Weights of a small GPT-style language model, trained from scratch on English Wikipedia: 154M tokens.
Each number is 50 + 12 x the weight over its row's rms, rounded and kept within 0 to 99. Layers, rows and columns count from 0. The size before them is the row's rms in percent of the matrix's.

# v: layer 6 attention value, 128x128, rms 0.17, rows 125-127, columns 64-127
# o: layer 6 attention output (transposed), 128x128, rms 0.175, rows 125-127, columns 64-127
# up: layer 6 MLP up, 512x128, rms 0.176, rows 0-49, columns 64-127
# down: layer 6 MLP down (transposed), 512x128, rms 0.154, rows 0-48, columns 64-127
v125 087:50 44 56 50 48 58 51 58 35 46 56 71 33 39 74 62 61 42 60 58 50 62 55 38 56 34 61 57 06 57 29 45 42 49 48 49 56 39 47 53 52 31 47 59 18 62 22 56 50 59 52 49 42 68 45 43 67 32 52 42 41 61 43 37
o125 086:44 40 58 41 42 41 43 50 41 34 40 55 45 56 38 44 54 57 43 40 57 56 53 53 46 38 43 49 39 48 61 50 45 51 46 62 38 63 04 53 55 44 41 77 49 42 60 40 46 44 49 64 60 65 48 50 61 67 44 79 27 52 40 58
v126 115:55 51 52 53 52 47 25 42 41 46 49 58 45 75 59 38 60 40 32 26 52 59 61 60 34 53 78 45 34 58 45 51 27 58 45 26 42 48 39 54 38 15 67 59 19 58 52 53 32 44 44 58 51 53 48 43 61 73 64 57 46 47 39 34
o126 114:58 62 47 63 17 57 52 43 49 38 25 54 41 45 39 31 50 50 51 63 43 68 26 54 36 35 41 28 42 62 48 61 52 49 50 28 50 45 47 77 30 48 69 77 46 45 57 56 68 58 52 52 30 72 78 67 46 45 60 61 37 38 67 45
v127 094:43 78 46 61 36 56 55 52 46 71 46 53 35 33 37 49 30 56 47 36 69 66 40 60 53 60 54 56 73 42 71 45 45 59 65 49 82 51 61 31 60 69 34 73 42 49 40 36 55 67 47 39 61 54 44 54 52 59 43 45 58 42 41 60
o127 105:69 60 46 59 46 51 66 54 61 54 32 48 55 69 57 57 56 61 48 45 64 38 57 50 47 40 54 50 53 55 53 49 51 44 60 51 60 75 67 76 48 47 68 59 46 67 43 59 56 29 59 56 38 35 48 38 44 59 74 53 47 51 34 52
up0 118:48 53 26 53 36 54 56 50 10 51 42 41 44 38 34 57 35 77 51 37 49 47 34 64 38 46 30 55 63 60 54 44 54 46 72 28 63 60 64 34 51 56 62 45 48 42 32 42 44 68 51 45 42 49 46 56 53 54 42 67 33 67 55 60
down0 118:50 42 47 62 45 56 38 33 62 52 42 57 70 60 51 55 38 44 29 46 69 49 38 19 34 47 43 59 54 54 35 59 72 44 35 41 65 53 50 50 46 49 57 44 41 58 46 35 51 38 45 47 43 44 10 59 57 49 57 74 46 26 47 51
up1 115:34 74 42 55 64 47 38 67 36 64 50 54 60 48 37 49 34 62 55 27 52 52 34 42 63 59 65 53 66 42 42 62 47 58 50 29 84 54 60 50 40 44 48 68 59 31 32 31 48 72 72 49 57 64 49 48 70 26 59 59 52 69 54 53
down1 118:65 36 67 34 43 47 52 50 81 42 50 56 53 43 59 49 48 53 48 70 44 42 49 32 48 37 18 49 58 61 46 39 55 60 40 66 40 39 57 39 59 66 66 45 64 61 62 52 68 67 37 67 40 36 28 81 48 61 39 46 58 31 59 32
up2 101:61 10 71 51 57 55 31 54 53 47 44 60 60 53 42 49 40 65 55 78 49 42 49 63 49 56 51 55 28 62 48 49 55 50 39 43 59 61 42 57 38 55 64 34 35 58 55 68 57 45 37 48 53 37 68 52 45 46 47 42 39 72 57 42
down2 113:37 67 17 33 26 43 45 37 59 48 40 31 62 40 34 61 63 52 66 49 37 50 58 33 56 53 72 60 54 51 60 53 65 60 52 51 67 19 42 52 57 50 34 67 68 46 44 45 51 58 49 56 56 41 38 75 61 52 71 42 75 52 64 53
up3 097:42 48 41 46 54 48 49 62 59 61 51 70 39 74 65 71 32 47 54 48 43 63 61 31 42 48 42 72 43 57 55 45 45 31 72 56 56 52 32 55 55 35 51 49 35 49 72 50 62 21 48 53 60 51 67 40 32 67 68 25 54 42 52 39
down3 099:49 42 41 58 51 46 60 41 66 45 34 37 62 35 41 35 44 52 38 53 44 25 26 72 44 60 67 26 49 23 65 68 51 46 38 32 45 44 66 49 50 57 55 46 69 43 48 58 21 88 42 60 44 48 55 54 48 45 56 49 84 59 39 43
up4 117:54 65 66 44 45 57 60 44 52 60 38 50 51 49 62 59 28 50 49 31 41 50 45 65 37 65 62 53 54 32 45 51 47 47 41 26 59 47 44 31 48 31 54 32 53 22 29 56 48 73 51 48 48 70 43 59 28 51 49 62 34 48 65 45
down4 118:47 43 46 45 45 56 56 27 52 46 26 43 62 42 65 27 56 62 45 44 61 50 52 46 44 43 24 66 46 57 60 50 49 52 56 66 57 35 46 53 67 60 62 43 50 47 49 41 44 46 64 38 47 42 30 72 43 51 43 68 57 37 39 50
up5 099:48 59 61 43 70 50 58 64 26 64 64 64 59 43 58 40 54 53 41 37 55 42 61 29 60 48 50 40 44 48 39 67 53 63 81 40 45 44 71 58 71 59 62 40 66 52 50 32 50 45 44 68 57 30 41 55 56 48 38 49 63 52 58 55
down5 101:54 38 71 48 44 37 44 49 76 84 48 47 38 51 42 38 48 49 39 49 54 43 32 54 40 59 56 33 62 61 65 44 77 46 49 43 37 39 42 55 50 40 62 38 47 47 58 59 50 57 44 40 60 52 54 72 25 53 37 48 40 60 66 51
up6 107:53 33 50 39 48 40 29 46 30 47 53 46 50 55 30 34 38 66 46 57 40 57 57 24 43 54 55 57 47 66 45 46 44 46 37 60 29 51 37 38 56 41 58 58 44 21 39 53 27 46 49 42 49 25 55 42 64 66 63 54 44 48 57 25
down6 115:39 78 44 43 41 59 43 40 41 46 49 34 53 45 41 50 70 54 47 54 38 48 46 49 48 37 59 28 62 51 39 52 54 57 47 38 44 00 50 39 54 51 47 53 49 54 77 46 56 64 39 60 57 45 38 58 45 48 66 47 38 39 64 51
up7 118:50 63 43 74 41 39 55 37 49 47 48 58 47 37 32 49 48 65 35 52 52 50 05 65 35 49 64 58 70 41 67 56 54 42 59 52 59 49 49 36 45 52 63 42 55 52 31 34 51 70 55 69 39 54 66 57 40 45 38 65 23 32 48 46
down7 112:53 61 44 36 57 55 54 60 54 33 56 45 36 38 41 41 48 50 51 65 77 53 55 44 51 72 41 58 44 65 57 39 47 47 38 55 45 36 56 43 63 36 28 43 52 75 72 48 56 63 53 48 40 51 38 57 36 23 59 51 72 66 49 64
up8 043:39 61 53 67 51 36 49 73 30 51 63 66 52 54 48 54 71 58 32 36 46 58 42 65 65 69 58 54 51 27 54 75 57 78 66 45 35 62 52 44 55 23 56 55 60 47 52 39 42 52 41 41 66 43 43 47 54 41 67 70 57 53 57 42
down8 027:43 35 70 47 54 50 35 57 54 49 63 47 60 35 56 64 35 66 50 46 28 31 35 47 55 53 47 56 50 52 49 68 59 66 41 53 37 41 73 35 53 55 73 40 75 40 55 47 35 65 37 45 45 54 69 53 28 56 26 58 68 43 53 39
up9 104:46 49 49 67 70 66 47 44 43 34 45 65 51 66 44 58 55 55 78 39 58 53 70 48 53 44 26 48 47 45 47 52 42 67 49 71 34 55 46 51 46 33 58 34 60 44 74 55 72 34 56 67 72 42 44 42 49 38 73 38 50 58 54 55
down9 107:30 60 32 69 64 55 34 41 48 62 51 44 49 43 53 38 47 47 30 49 58 63 46 65 60 59 39 45 35 85 59 54 33 58 43 57 44 36 53 58 28 39 63 32 36 42 48 63 47 49 54 60 47 53 27 63 54 35 46 72 51 39 59 46
up10 126:53 71 53 41 42 54 48 59 58 59 53 57 66 33 32 79 42 42 47 31 39 47 43 56 63 53 39 66 36 51 75 79 59 58 52 57 47 52 35 34 30 34 66 46 58 27 28 59 45 56 44 51 32 57 68 59 42 63 59 75 64 61 47 62
down10 128:46 36 78 34 43 36 54 47 62 44 63 55 56 40 70 37 22 66 66 60 58 47 43 47 41 35 43 46 50 74 42 44 53 57 55 66 49 76 67 50 47 68 60 30 53 51 28 49 62 50 35 48 34 67 68 61 55 66 31 51 65 39 24 43
up11 098:27 62 46 72 55 41 40 59 50 59 47 43 53 24 47 41 66 53 60 47 21 56 55 49 62 59 30 45 50 36 45 43 68 84 48 54 48 46 40 64 20 54 46 57 53 57 45 55 36 53 31 47 50 60 70 48 49 58 65 49 45 49 65 62
down11 098:45 47 55 49 59 80 60 47 68 43 58 53 64 50 76 55 34 55 41 71 60 41 50 43 38 40 38 42 59 52 64 48 53 40 41 66 53 17 60 40 51 49 53 45 49 52 44 57 35 63 46 62 59 55 56 46 47 64 36 48 34 38 54 54
up12 111:37 53 59 29 67 34 18 56 27 55 57 56 64 43 39 67 34 57 27 25 43 62 43 51 49 55 52 71 66 40 30 49 53 76 61 56 47 54 65 37 46 61 50 45 51 42 52 51 46 44 36 45 49 50 64 57 74 35 42 56 65 50 55 58
down12 111:42 43 46 48 39 63 53 58 53 52 45 68 46 48 28 51 44 60 64 60 43 56 46 58 59 77 62 65 46 42 56 50 52 35 65 44 38 30 39 55 66 47 53 65 55 46 29 48 32 28 39 37 77 54 62 50 62 52 57 55 38 54 43 53
up13 085:42 33 34 34 49 50 54 49 36 84 69 41 47 26 53 41 63 29 42 50 42 47 58 46 72 59 49 31 51 38 50 55 45 53 51 65 69 56 63 71 45 34 43 64 51 62 59 56 41 49 31 40 61 51 48 47 68 29 63 37 64 34 76 58
down13 087:56 70 37 41 44 62 43 49 61 54 65 45 62 55 48 30 31 63 52 51 43 52 33 78 46 63 48 48 38 51 58 64 48 57 67 53 56 42 46 17 34 57 72 34 58 33 47 64 49 57 35 57 74 47 55 52 42 66 32 68 56 54 72 39
up14 090:54 40 67 58 47 54 61 57 42 41 50 61 44 61 47 35 63 44 39 67 58 76 57 47 27 34 42 73 46 61 50 44 40 47 45 53 38 61 40 45 54 65 67 51 43 65 42 38 54 26 40 62 50 30 58 34 35 73 36 58 40 41 67 44
down14 092:41 55 45 29 58 45 58 47 65 43 59 51 44 41 46 47 50 30 68 37 29 36 49 30 51 60 49 51 50 55 34 64 42 66 38 56 66 47 70 43 45 35 46 57 65 28 45 41 41 70 49 55 51 63 39 36 56 32 55 46 61 56 52 50
up15 143:48 53 49 46 46 54 51 55 34 37 50 49 54 32 52 55 46 60 42 47 43 61 40 61 51 91 49 46 49 44 82 62 44 52 71 28 47 55 57 50 46 36 62 42 53 40 32 54 55 66 45 43 47 39 47 53 59 55 47 47 34 48 62 62
down15 133:53 48 42 41 47 71 47 59 52 41 30 76 52 42 61 21 30 47 34 70 53 40 47 63 51 57 34 47 62 60 67 41 58 58 39 24 65 59 67 50 54 65 53 60 59 39 35 36 49 54 47 38 30 63 53 43 35 61 50 38 42 46 42 41
up16 035:25 64 40 50 44 35 36 52 16 43 51 56 26 40 61 53 44 49 43 47 39 46 48 54 58 57 44 62 71 37 47 53 53 63 52 39 47 66 40 60 61 53 46 37 61 45 52 27 54 44 35 69 69 57 63 29 61 55 56 40 46 52 55 62
down16 020:58 50 69 50 64 46 60 62 66 49 65 64 39 35 64 68 40 51 61 45 42 32 64 42 37 46 54 58 67 53 47 57 53 45 48 56 28 32 63 38 49 44 73 40 67 47 66 62 41 44 35 32 39 57 26 73 43 49 49 38 63 43 48 57
up17 132:63 49 47 61 51 55 53 81 58 45 44 45 71 57 62 37 72 40 56 33 47 56 50 21 58 47 36 46 44 24 72 58 63 50 70 55 58 72 32 59 41 27 41 49 59 52 52 41 61 36 53 48 62 31 56 22 49 67 47 60 48 63 49 66
down17 133:61 42 53 63 45 70 57 85 73 52 49 34 74 31 73 70 55 57 58 48 55 40 52 42 54 43 37 32 44 57 42 62 70 54 53 48 69 78 51 63 61 34 13 48 55 57 39 52 63 49 55 43 36 36 64 47 34 55 36 46 51 44 56 51
up18 105:29 77 56 61 52 56 58 47 42 46 39 64 41 32 15 34 41 46 46 45 43 50 44 48 72 43 58 47 46 65 61 55 58 42 51 38 24 67 73 35 40 39 50 58 61 37 36 39 41 54 62 37 45 47 46 55 39 55 58 67 42 59 37 37
down18 113:29 67 35 42 64 46 28 54 50 54 38 61 57 45 68 36 54 23 55 54 54 60 44 65 51 36 53 54 45 41 48 49 56 41 49 37 47 37 71 58 74 52 52 40 55 45 61 49 39 52 55 41 42 35 46 25 64 50 40 53 47 37 32 58
up19 123:42 39 46 47 32 46 42 62 55 58 55 55 53 62 69 45 70 45 53 45 41 75 48 46 48 69 68 65 47 28 49 60 61 53 58 44 34 57 42 54 45 53 56 61 34 44 48 47 39 46 43 44 48 25 61 39 45 26 47 49 27 41 67 55
down19 116:45 32 34 60 43 66 36 44 77 64 47 41 49 68 59 72 53 47 53 48 51 44 42 66 53 70 65 49 60 59 51 67 56 50 55 34 15 46 55 51 34 56 58 30 55 54 50 74 26 63 58 50 56 37 45 70 28 54 37 32 67 52 51 53
up20 044:33 50 48 71 59 32 52 63 46 66 69 62 42 43 54 51 35 54 51 61 33 47 56 53 60 51 63 74 56 54 52 79 56 57 64 27 41 62 49 33 41 36 55 50 56 43 59 48 27 56 33 73 65 42 47 46 45 37 64 69 42 48 57 23
down20 035:46 56 43 64 36 51 52 52 95 57 47 47 57 27 58 47 59 60 51 48 49 43 31 46 49 44 20 51 46 41 62 50 55 51 54 57 61 36 42 56 51 61 47 51 63 45 55 48 49 60 55 49 60 47 63 68 23 36 49 71 47 35 64 68
up21 124:46 48 53 55 62 23 46 59 48 66 37 61 67 37 46 38 52 65 37 49 49 40 51 58 49 54 54 44 57 40 64 68 50 45 53 29 85 56 40 42 29 49 58 34 37 43 35 53 68 38 41 55 55 47 82 50 64 61 39 65 53 70 67 54
down21 123:69 57 59 51 56 39 54 56 59 54 54 64 64 32 55 31 59 62 66 34 46 43 41 34 29 40 51 42 43 66 46 56 45 56 30 42 56 42 42 37 45 38 55 20 62 47 39 78 59 71 44 59 53 50 57 75 43 48 51 40 58 30 56 69
up22 094:49 59 63 38 59 37 64 57 20 60 61 48 60 33 56 40 50 51 11 22 43 49 65 44 53 62 57 66 57 41 65 47 42 69 69 26 43 43 57 44 37 48 56 69 58 46 51 39 37 43 44 57 58 44 72 47 65 52 46 49 34 60 50 56
down22 097:39 47 40 67 36 63 86 43 68 33 35 42 48 55 50 57 63 25 65 45 46 43 39 40 57 45 41 45 39 65 50 59 57 27 57 52 51 35 46 62 55 53 36 39 60 28 43 57 55 51 58 56 65 62 50 35 50 51 64 39 58 40 57 71
up23 040:33 55 52 68 55 42 52 65 42 56 50 41 52 45 35 53 54 64 38 48 14 51 29 47 63 65 57 52 46 50 64 69 69 83 70 42 57 73 42 50 56 46 67 52 42 23 30 41 55 56 46 43 51 41 80 43 68 44 61 49 35 41 53 48
down23 031:59 51 37 34 58 60 45 63 55 21 45 53 76 52 63 52 38 60 46 54 46 44 55 35 54 33 39 52 38 60 43 61 55 34 63 32 66 43 56 24 63 69 51 47 62 82 60 66 44 49 41 63 51 54 49 64 28 52 59 34 47 42 51 64
up24 039:30 55 53 53 57 21 49 52 48 45 70 54 41 34 39 67 55 57 35 44 49 57 68 44 60 68 62 71 47 44 48 56 54 74 54 44 35 74 46 47 26 45 48 61 56 37 38 42 50 30 43 42 78 46 52 43 56 57 50 54 49 52 75 46
down24 026:48 49 64 70 50 61 33 68 45 52 42 58 63 35 44 30 39 41 41 49 64 56 39 60 47 39 61 35 53 37 75 55 36 57 46 61 50 18 67 36 37 46 49 64 54 35 59 74 29 60 52 40 59 58 51 48 46 30 48 51 71 49 32 35
up25 110:45 49 52 48 63 26 45 54 36 46 63 46 34 52 46 51 43 47 57 40 43 40 60 59 34 41 68 78 88 55 46 79 51 60 27 56 42 65 44 70 43 65 75 68 46 44 36 44 58 43 70 60 44 73 55 53 37 29 50 58 39 40 40 38
down25 114:59 41 48 27 54 57 49 49 65 60 68 26 45 43 63 30 64 43 52 79 68 66 33 61 44 52 65 42 28 36 55 51 44 71 53 41 49 44 50 49 56 59 61 49 34 67 44 28 38 45 53 40 45 48 55 72 43 33 25 27 45 38 40 42
up26 119:38 65 59 36 66 43 29 53 46 53 56 71 49 52 41 57 27 52 63 49 48 56 30 63 49 48 55 37 51 69 34 64 48 70 56 52 64 50 47 49 47 46 48 40 46 43 50 50 52 63 68 58 39 69 42 50 45 43 49 75 23 57 57 44
down26 109:58 47 49 55 32 58 51 60 46 49 55 54 64 40 37 45 48 40 48 90 59 51 38 65 48 32 29 85 31 37 64 47 44 47 60 44 61 35 61 31 46 49 78 46 46 61 51 59 53 52 47 34 50 58 56 67 14 47 37 44 63 70 57 51
up27 107:42 59 44 34 48 21 29 46 49 57 65 76 59 50 24 59 45 67 36 62 41 53 35 50 52 45 52 41 56 30 61 39 68 48 60 35 53 52 55 67 52 46 55 59 83 56 38 50 51 59 50 56 48 68 62 52 58 26 59 40 67 60 44 32
down27 111:38 56 47 41 49 56 47 52 65 55 58 46 56 38 41 63 47 39 53 48 52 40 35 49 37 36 53 52 56 64 60 47 50 49 60 46 37 00 60 60 71 49 44 36 47 50 63 59 64 45 49 50 52 49 16 73 50 49 52 45 86 43 48 42
up28 044:30 58 51 58 57 38 48 56 34 67 51 58 51 42 42 75 47 73 47 60 43 76 44 49 69 61 53 46 66 55 60 57 48 63 59 31 60 68 45 67 45 57 75 62 68 26 52 34 52 65 52 55 66 51 54 50 36 44 63 55 38 55 65 55
down28 036:42 44 56 62 73 49 42 55 49 57 40 51 63 34 60 40 35 44 37 44 41 39 45 54 51 51 42 54 51 35 61 67 38 51 35 48 51 20 39 58 53 32 45 31 56 36 59 56 27 41 56 48 59 51 37 47 66 67 40 64 61 44 48 35
up29 135:65 50 24 53 63 43 24 73 41 41 73 46 66 49 52 46 68 53 41 51 55 57 27 54 40 56 51 45 59 46 53 47 46 52 58 29 56 57 44 55 46 39 60 72 62 52 39 30 36 29 53 44 54 42 55 38 46 65 49 55 53 42 48 32
down29 116:47 58 52 39 58 60 52 29 45 44 39 55 58 43 48 60 25 49 37 44 49 48 56 56 43 54 67 44 69 38 41 55 45 49 61 54 37 24 41 45 48 48 56 39 62 67 46 52 37 43 37 37 48 71 73 44 38 47 51 39 44 66 62 46
up30 095:50 46 57 50 68 51 66 63 45 58 66 52 56 31 53 28 57 52 34 27 54 54 61 30 57 57 79 51 45 42 35 51 44 47 57 44 51 47 66 60 24 40 42 49 56 36 47 28 51 72 55 51 45 41 71 39 60 23 67 53 46 55 42 66
down30 091:54 46 39 45 41 50 51 46 58 68 26 54 71 47 51 65 49 36 71 49 53 44 31 50 43 45 42 45 44 47 36 30 55 34 60 62 35 39 51 35 63 72 50 46 48 60 44 61 49 42 52 33 62 42 31 55 79 52 55 55 44 47 58 52
up31 117:49 40 38 40 58 46 25 51 50 56 67 51 49 30 55 53 67 47 63 61 41 48 19 46 62 43 61 54 65 64 61 67 62 44 84 40 37 55 64 44 40 48 47 48 67 38 69 44 57 39 50 59 62 62 51 46 52 43 45 71 61 67 47 62
down31 117:61 50 59 47 69 38 26 33 61 59 24 65 61 49 53 54 53 57 39 28 50 39 68 44 40 53 45 82 50 54 62 38 44 53 42 57 30 29 56 69 46 73 46 40 73 74 51 55 62 48 44 62 59 38 50 60 34 44 39 64 44 38 47 49
up32 043:32 63 36 61 45 32 40 41 37 53 57 65 51 57 43 56 57 70 48 41 37 76 47 65 69 63 64 49 71 44 42 65 67 58 69 46 53 67 56 39 37 22 67 64 59 28 56 53 39 46 42 65 56 56 59 54 47 54 63 57 50 52 58 35
down32 024:62 62 46 39 61 67 53 51 66 39 44 43 46 45 68 36 36 63 57 73 75 54 49 38 46 51 36 45 56 65 75 38 42 40 43 58 51 38 58 37 70 66 42 33 56 59 53 45 62 67 60 27 41 56 45 84 40 50 29 39 49 56 72 53
up33 124:46 53 51 57 53 49 34 45 41 36 41 48 59 46 45 55 68 41 49 61 49 56 46 48 53 68 61 35 44 38 64 59 70 35 41 54 40 52 47 44 70 32 44 49 65 42 11 46 40 45 27 44 82 32 55 48 38 32 44 65 46 62 48 62
down33 117:62 64 31 50 43 53 45 21 49 47 38 33 35 51 64 49 55 40 35 64 69 59 55 53 51 54 77 32 64 62 49 35 42 36 70 45 35 61 60 58 46 39 47 33 31 46 47 28 55 48 53 37 61 57 39 52 18 54 58 43 64 63 51 55
up34 133:36 54 45 47 52 34 42 57 49 55 53 61 59 36 59 60 28 57 50 55 55 65 50 61 70 61 33 61 53 59 59 55 50 55 58 58 39 52 54 35 30 69 50 39 66 47 29 46 55 40 26 55 48 37 51 56 38 39 52 64 41 51 52 42
down34 137:40 65 57 52 46 70 57 35 44 39 34 59 54 49 59 45 45 50 66 38 41 42 49 60 49 44 50 69 26 42 58 54 39 46 46 47 66 61 59 58 32 50 38 23 46 50 67 54 67 48 43 57 68 54 63 36 52 50 41 56 45 43 63 46
up35 057:45 74 39 63 51 46 45 61 27 62 52 45 66 39 44 56 55 58 45 39 21 65 40 55 50 46 53 51 56 52 54 64 56 68 48 57 44 74 34 54 42 43 57 49 49 34 41 42 61 53 36 64 67 56 52 41 46 38 55 85 48 68 51 43
down35 053:63 44 51 61 59 50 64 55 59 53 43 55 52 20 52 51 40 39 51 50 53 45 52 48 44 59 50 49 51 55 56 57 46 43 25 61 49 59 47 40 56 56 51 19 48 54 45 59 75 68 55 54 58 71 57 81 39 49 43 49 66 41 53 45
up36 108:46 55 54 49 49 47 57 48 50 43 42 82 55 50 57 35 75 39 61 60 51 63 43 36 41 43 66 46 54 50 59 25 54 41 65 58 33 64 57 41 43 44 54 54 58 64 63 34 48 65 54 59 56 22 55 55 46 59 35 50 46 59 65 68
down36 115:59 68 42 52 74 38 52 47 56 22 53 32 41 52 35 45 65 39 56 53 55 38 39 60 44 38 39 21 44 59 54 42 47 38 38 46 64 58 73 39 35 65 61 58 36 40 66 54 56 38 61 66 47 65 53 37 47 51 44 60 65 56 59 64
up37 100:48 54 59 62 70 25 51 65 43 56 78 38 41 59 45 46 68 54 62 37 50 49 38 49 57 54 64 44 77 19 30 60 44 38 44 59 32 54 55 53 40 61 50 54 36 31 54 26 66 50 36 52 42 43 53 59 59 59 38 44 36 62 37 33
down37 103:57 28 51 31 44 66 47 37 55 58 48 44 54 44 61 57 38 67 61 52 63 55 50 54 40 34 70 49 41 52 60 48 46 52 46 45 40 31 57 31 46 59 56 56 51 44 54 49 59 58 57 61 52 71 52 37 55 58 47 26 50 29 54 37
up38 098:59 44 58 54 50 53 30 47 43 65 51 57 42 51 19 54 28 37 60 42 36 45 46 75 49 49 39 27 49 72 60 58 67 55 49 60 51 70 37 54 50 54 49 23 69 49 46 56 46 48 44 64 58 55 41 61 42 58 39 49 39 43 73 22
down38 100:46 42 60 23 30 51 56 37 61 57 55 55 59 47 37 51 26 63 67 47 57 39 26 59 49 50 68 47 68 50 50 50 52 49 38 56 68 47 61 39 40 57 32 78 44 69 44 60 74 51 62 62 69 32 52 60 45 60 59 51 30 45 38 40
up39 123:48 56 70 38 54 63 64 45 61 32 48 47 50 45 48 77 42 52 62 36 44 53 56 65 53 50 37 63 46 67 62 62 51 45 62 61 41 72 55 53 43 45 43 54 75 51 65 55 59 62 16 61 46 54 39 52 30 34 47 49 69 52 63 55
down39 123:65 33 46 35 64 54 43 21 47 53 53 45 57 71 66 44 53 56 21 39 60 40 58 36 18 37 47 46 54 37 35 35 61 44 56 56 50 50 53 77 76 40 42 39 57 52 62 69 44 34 41 38 45 44 57 53 68 79 74 49 43 37 13 48
up40 111:47 37 63 65 53 29 58 52 42 33 51 38 44 21 89 39 38 59 40 49 49 46 57 56 28 53 53 48 57 43 59 46 51 48 36 51 50 56 40 45 60 39 57 64 53 63 49 57 32 54 57 46 60 55 69 53 55 44 52 51 64 53 50 71
down40 116:50 46 61 58 37 53 33 43 58 41 55 61 47 75 32 59 37 44 66 59 54 45 49 60 52 63 42 65 28 60 46 64 55 47 55 11 50 53 44 32 56 61 46 58 19 39 32 49 38 38 54 59 49 52 60 55 48 45 34 55 46 52 44 48
up41 037:56 37 44 60 55 38 46 71 44 62 54 44 63 44 66 53 48 52 47 35 18 56 53 74 40 56 64 58 61 38 55 55 48 84 70 48 40 84 49 58 45 47 45 69 51 56 47 50 43 67 55 44 64 36 54 29 35 32 54 72 55 46 54 43
down41 022:43 55 72 51 54 52 50 50 69 56 59 54 37 45 57 61 41 69 51 40 60 29 39 49 44 27 30 70 37 52 51 47 48 65 34 42 41 09 49 30 51 73 50 42 54 54 52 46 34 62 31 51 47 47 60 62 54 48 41 48 71 37 50 64
up42 099:65 67 58 33 60 49 72 40 56 46 55 60 61 56 55 43 45 63 28 47 57 53 59 29 36 39 62 46 49 57 46 55 41 37 36 62 38 65 57 47 45 65 50 58 51 36 55 36 63 48 40 46 44 43 37 48 65 56 61 57 61 50 40 65
down42 097:42 37 29 44 39 53 30 47 53 57 53 46 52 44 58 50 46 40 75 61 55 35 46 70 56 68 33 60 45 59 66 41 54 48 54 43 49 10 58 59 45 43 56 48 57 49 54 36 48 49 29 58 68 35 44 50 39 50 63 53 27 55 58 28
up43 117:31 69 75 46 63 35 38 53 39 68 73 43 47 22 59 50 38 48 42 42 32 43 46 68 55 47 43 62 55 26 47 56 52 69 57 51 35 52 70 28 53 60 47 52 77 51 57 52 48 77 66 53 48 66 61 51 56 31 44 64 61 37 60 59
down43 115:40 40 16 60 33 58 49 44 46 33 54 37 70 64 51 34 54 60 46 54 52 51 35 44 62 66 49 64 46 47 64 56 48 37 39 38 46 37 52 47 44 47 75 82 43 63 63 29 47 48 42 61 46 42 41 53 58 35 49 48 38 71 44 43
up44 114:56 59 66 85 69 57 47 62 43 41 47 55 54 71 48 55 41 76 64 65 46 45 75 60 60 51 56 54 38 52 43 47 42 81 49 47 44 60 31 48 53 41 60 35 52 48 45 48 51 61 33 46 59 58 29 46 23 45 43 49 53 56 44 57
down44 108:38 56 41 43 53 62 43 55 53 45 49 39 51 24 57 43 60 59 51 43 50 49 39 46 41 59 44 36 56 58 61 57 42 47 39 70 58 35 53 61 35 42 50 46 46 60 39 41 39 44 62 53 59 44 57 64 47 41 52 37 47 29 61 51
up45 059:33 44 58 41 57 33 36 53 39 46 75 58 43 54 36 52 49 62 62 44 37 50 49 42 47 71 42 44 66 53 61 63 62 78 49 66 40 64 45 44 40 54 73 50 53 34 55 31 47 50 43 57 76 49 64 39 44 53 71 80 58 36 41 40
down45 045:61 63 43 42 36 57 44 37 58 46 41 31 55 63 59 50 44 48 48 48 49 55 55 60 50 42 66 75 48 58 53 30 57 35 40 32 52 38 49 54 40 59 45 67 37 62 48 34 53 50 66 38 40 46 41 46 69 44 61 23 36 46 63 58
up46 100:49 40 28 47 36 34 45 35 41 40 74 34 48 43 54 54 67 42 49 72 44 53 60 59 53 63 45 47 45 64 45 49 54 48 57 65 36 52 63 43 32 59 50 66 52 54 51 37 52 39 42 49 57 53 47 47 54 50 87 38 46 61 47 55
down46 103:48 58 53 48 69 63 55 39 63 44 19 37 79 45 58 50 38 65 58 49 61 47 27 44 36 51 48 56 57 37 55 44 50 44 42 46 64 54 35 37 72 42 43 09 63 40 40 54 37 48 67 45 67 48 64 46 35 63 41 51 57 46 83 59
up47 038:32 35 54 72 42 30 29 49 44 39 55 64 55 61 42 68 38 44 48 57 39 53 37 45 54 53 49 75 59 43 68 68 69 73 47 44 43 67 57 44 41 47 71 44 50 42 69 41 36 36 36 60 53 68 64 41 42 55 69 73 32 40 54 35
down47 015:40 36 62 56 54 61 41 39 43 45 54 40 47 56 57 42 75 41 43 68 51 55 33 40 52 27 54 33 42 57 59 33 36 33 34 43 43 48 37 48 45 73 64 47 30 29 69 69 54 51 37 27 38 41 61 38 55 53 41 37 43 55 41 41
up48 038:47 75 53 59 35 52 45 63 17 53 70 43 60 36 33 44 50 66 58 35 37 52 39 55 37 58 54 67 54 58 55 57 46 80 60 45 48 53 45 62 46 37 63 59 67 36 52 41 46 52 50 62 77 50 40 34 43 36 56 56 43 52 61 49
down48 025:57 47 47 56 59 39 48 59 51 30 52 51 60 52 46 76 47 51 49 47 50 67 43 43 42 72 68 30 44 62 60 58 38 43 47 31 41 63 54 38 53 33 56 44 48 56 56 66 59 65 38 48 44 65 22 66 36 45 57 40 50 27 49 59
up49 118:55 54 65 42 42 45 49 54 50 54 58 53 68 34 48 53 40 59 71 21 53 36 27 46 55 60 69 60 64 60 52 48 55 44 49 57 49 56 57 52 21 44 53 43 66 37 55 59 55 35 26 69 48 40 48 58 46 54 41 59 41 49 84 38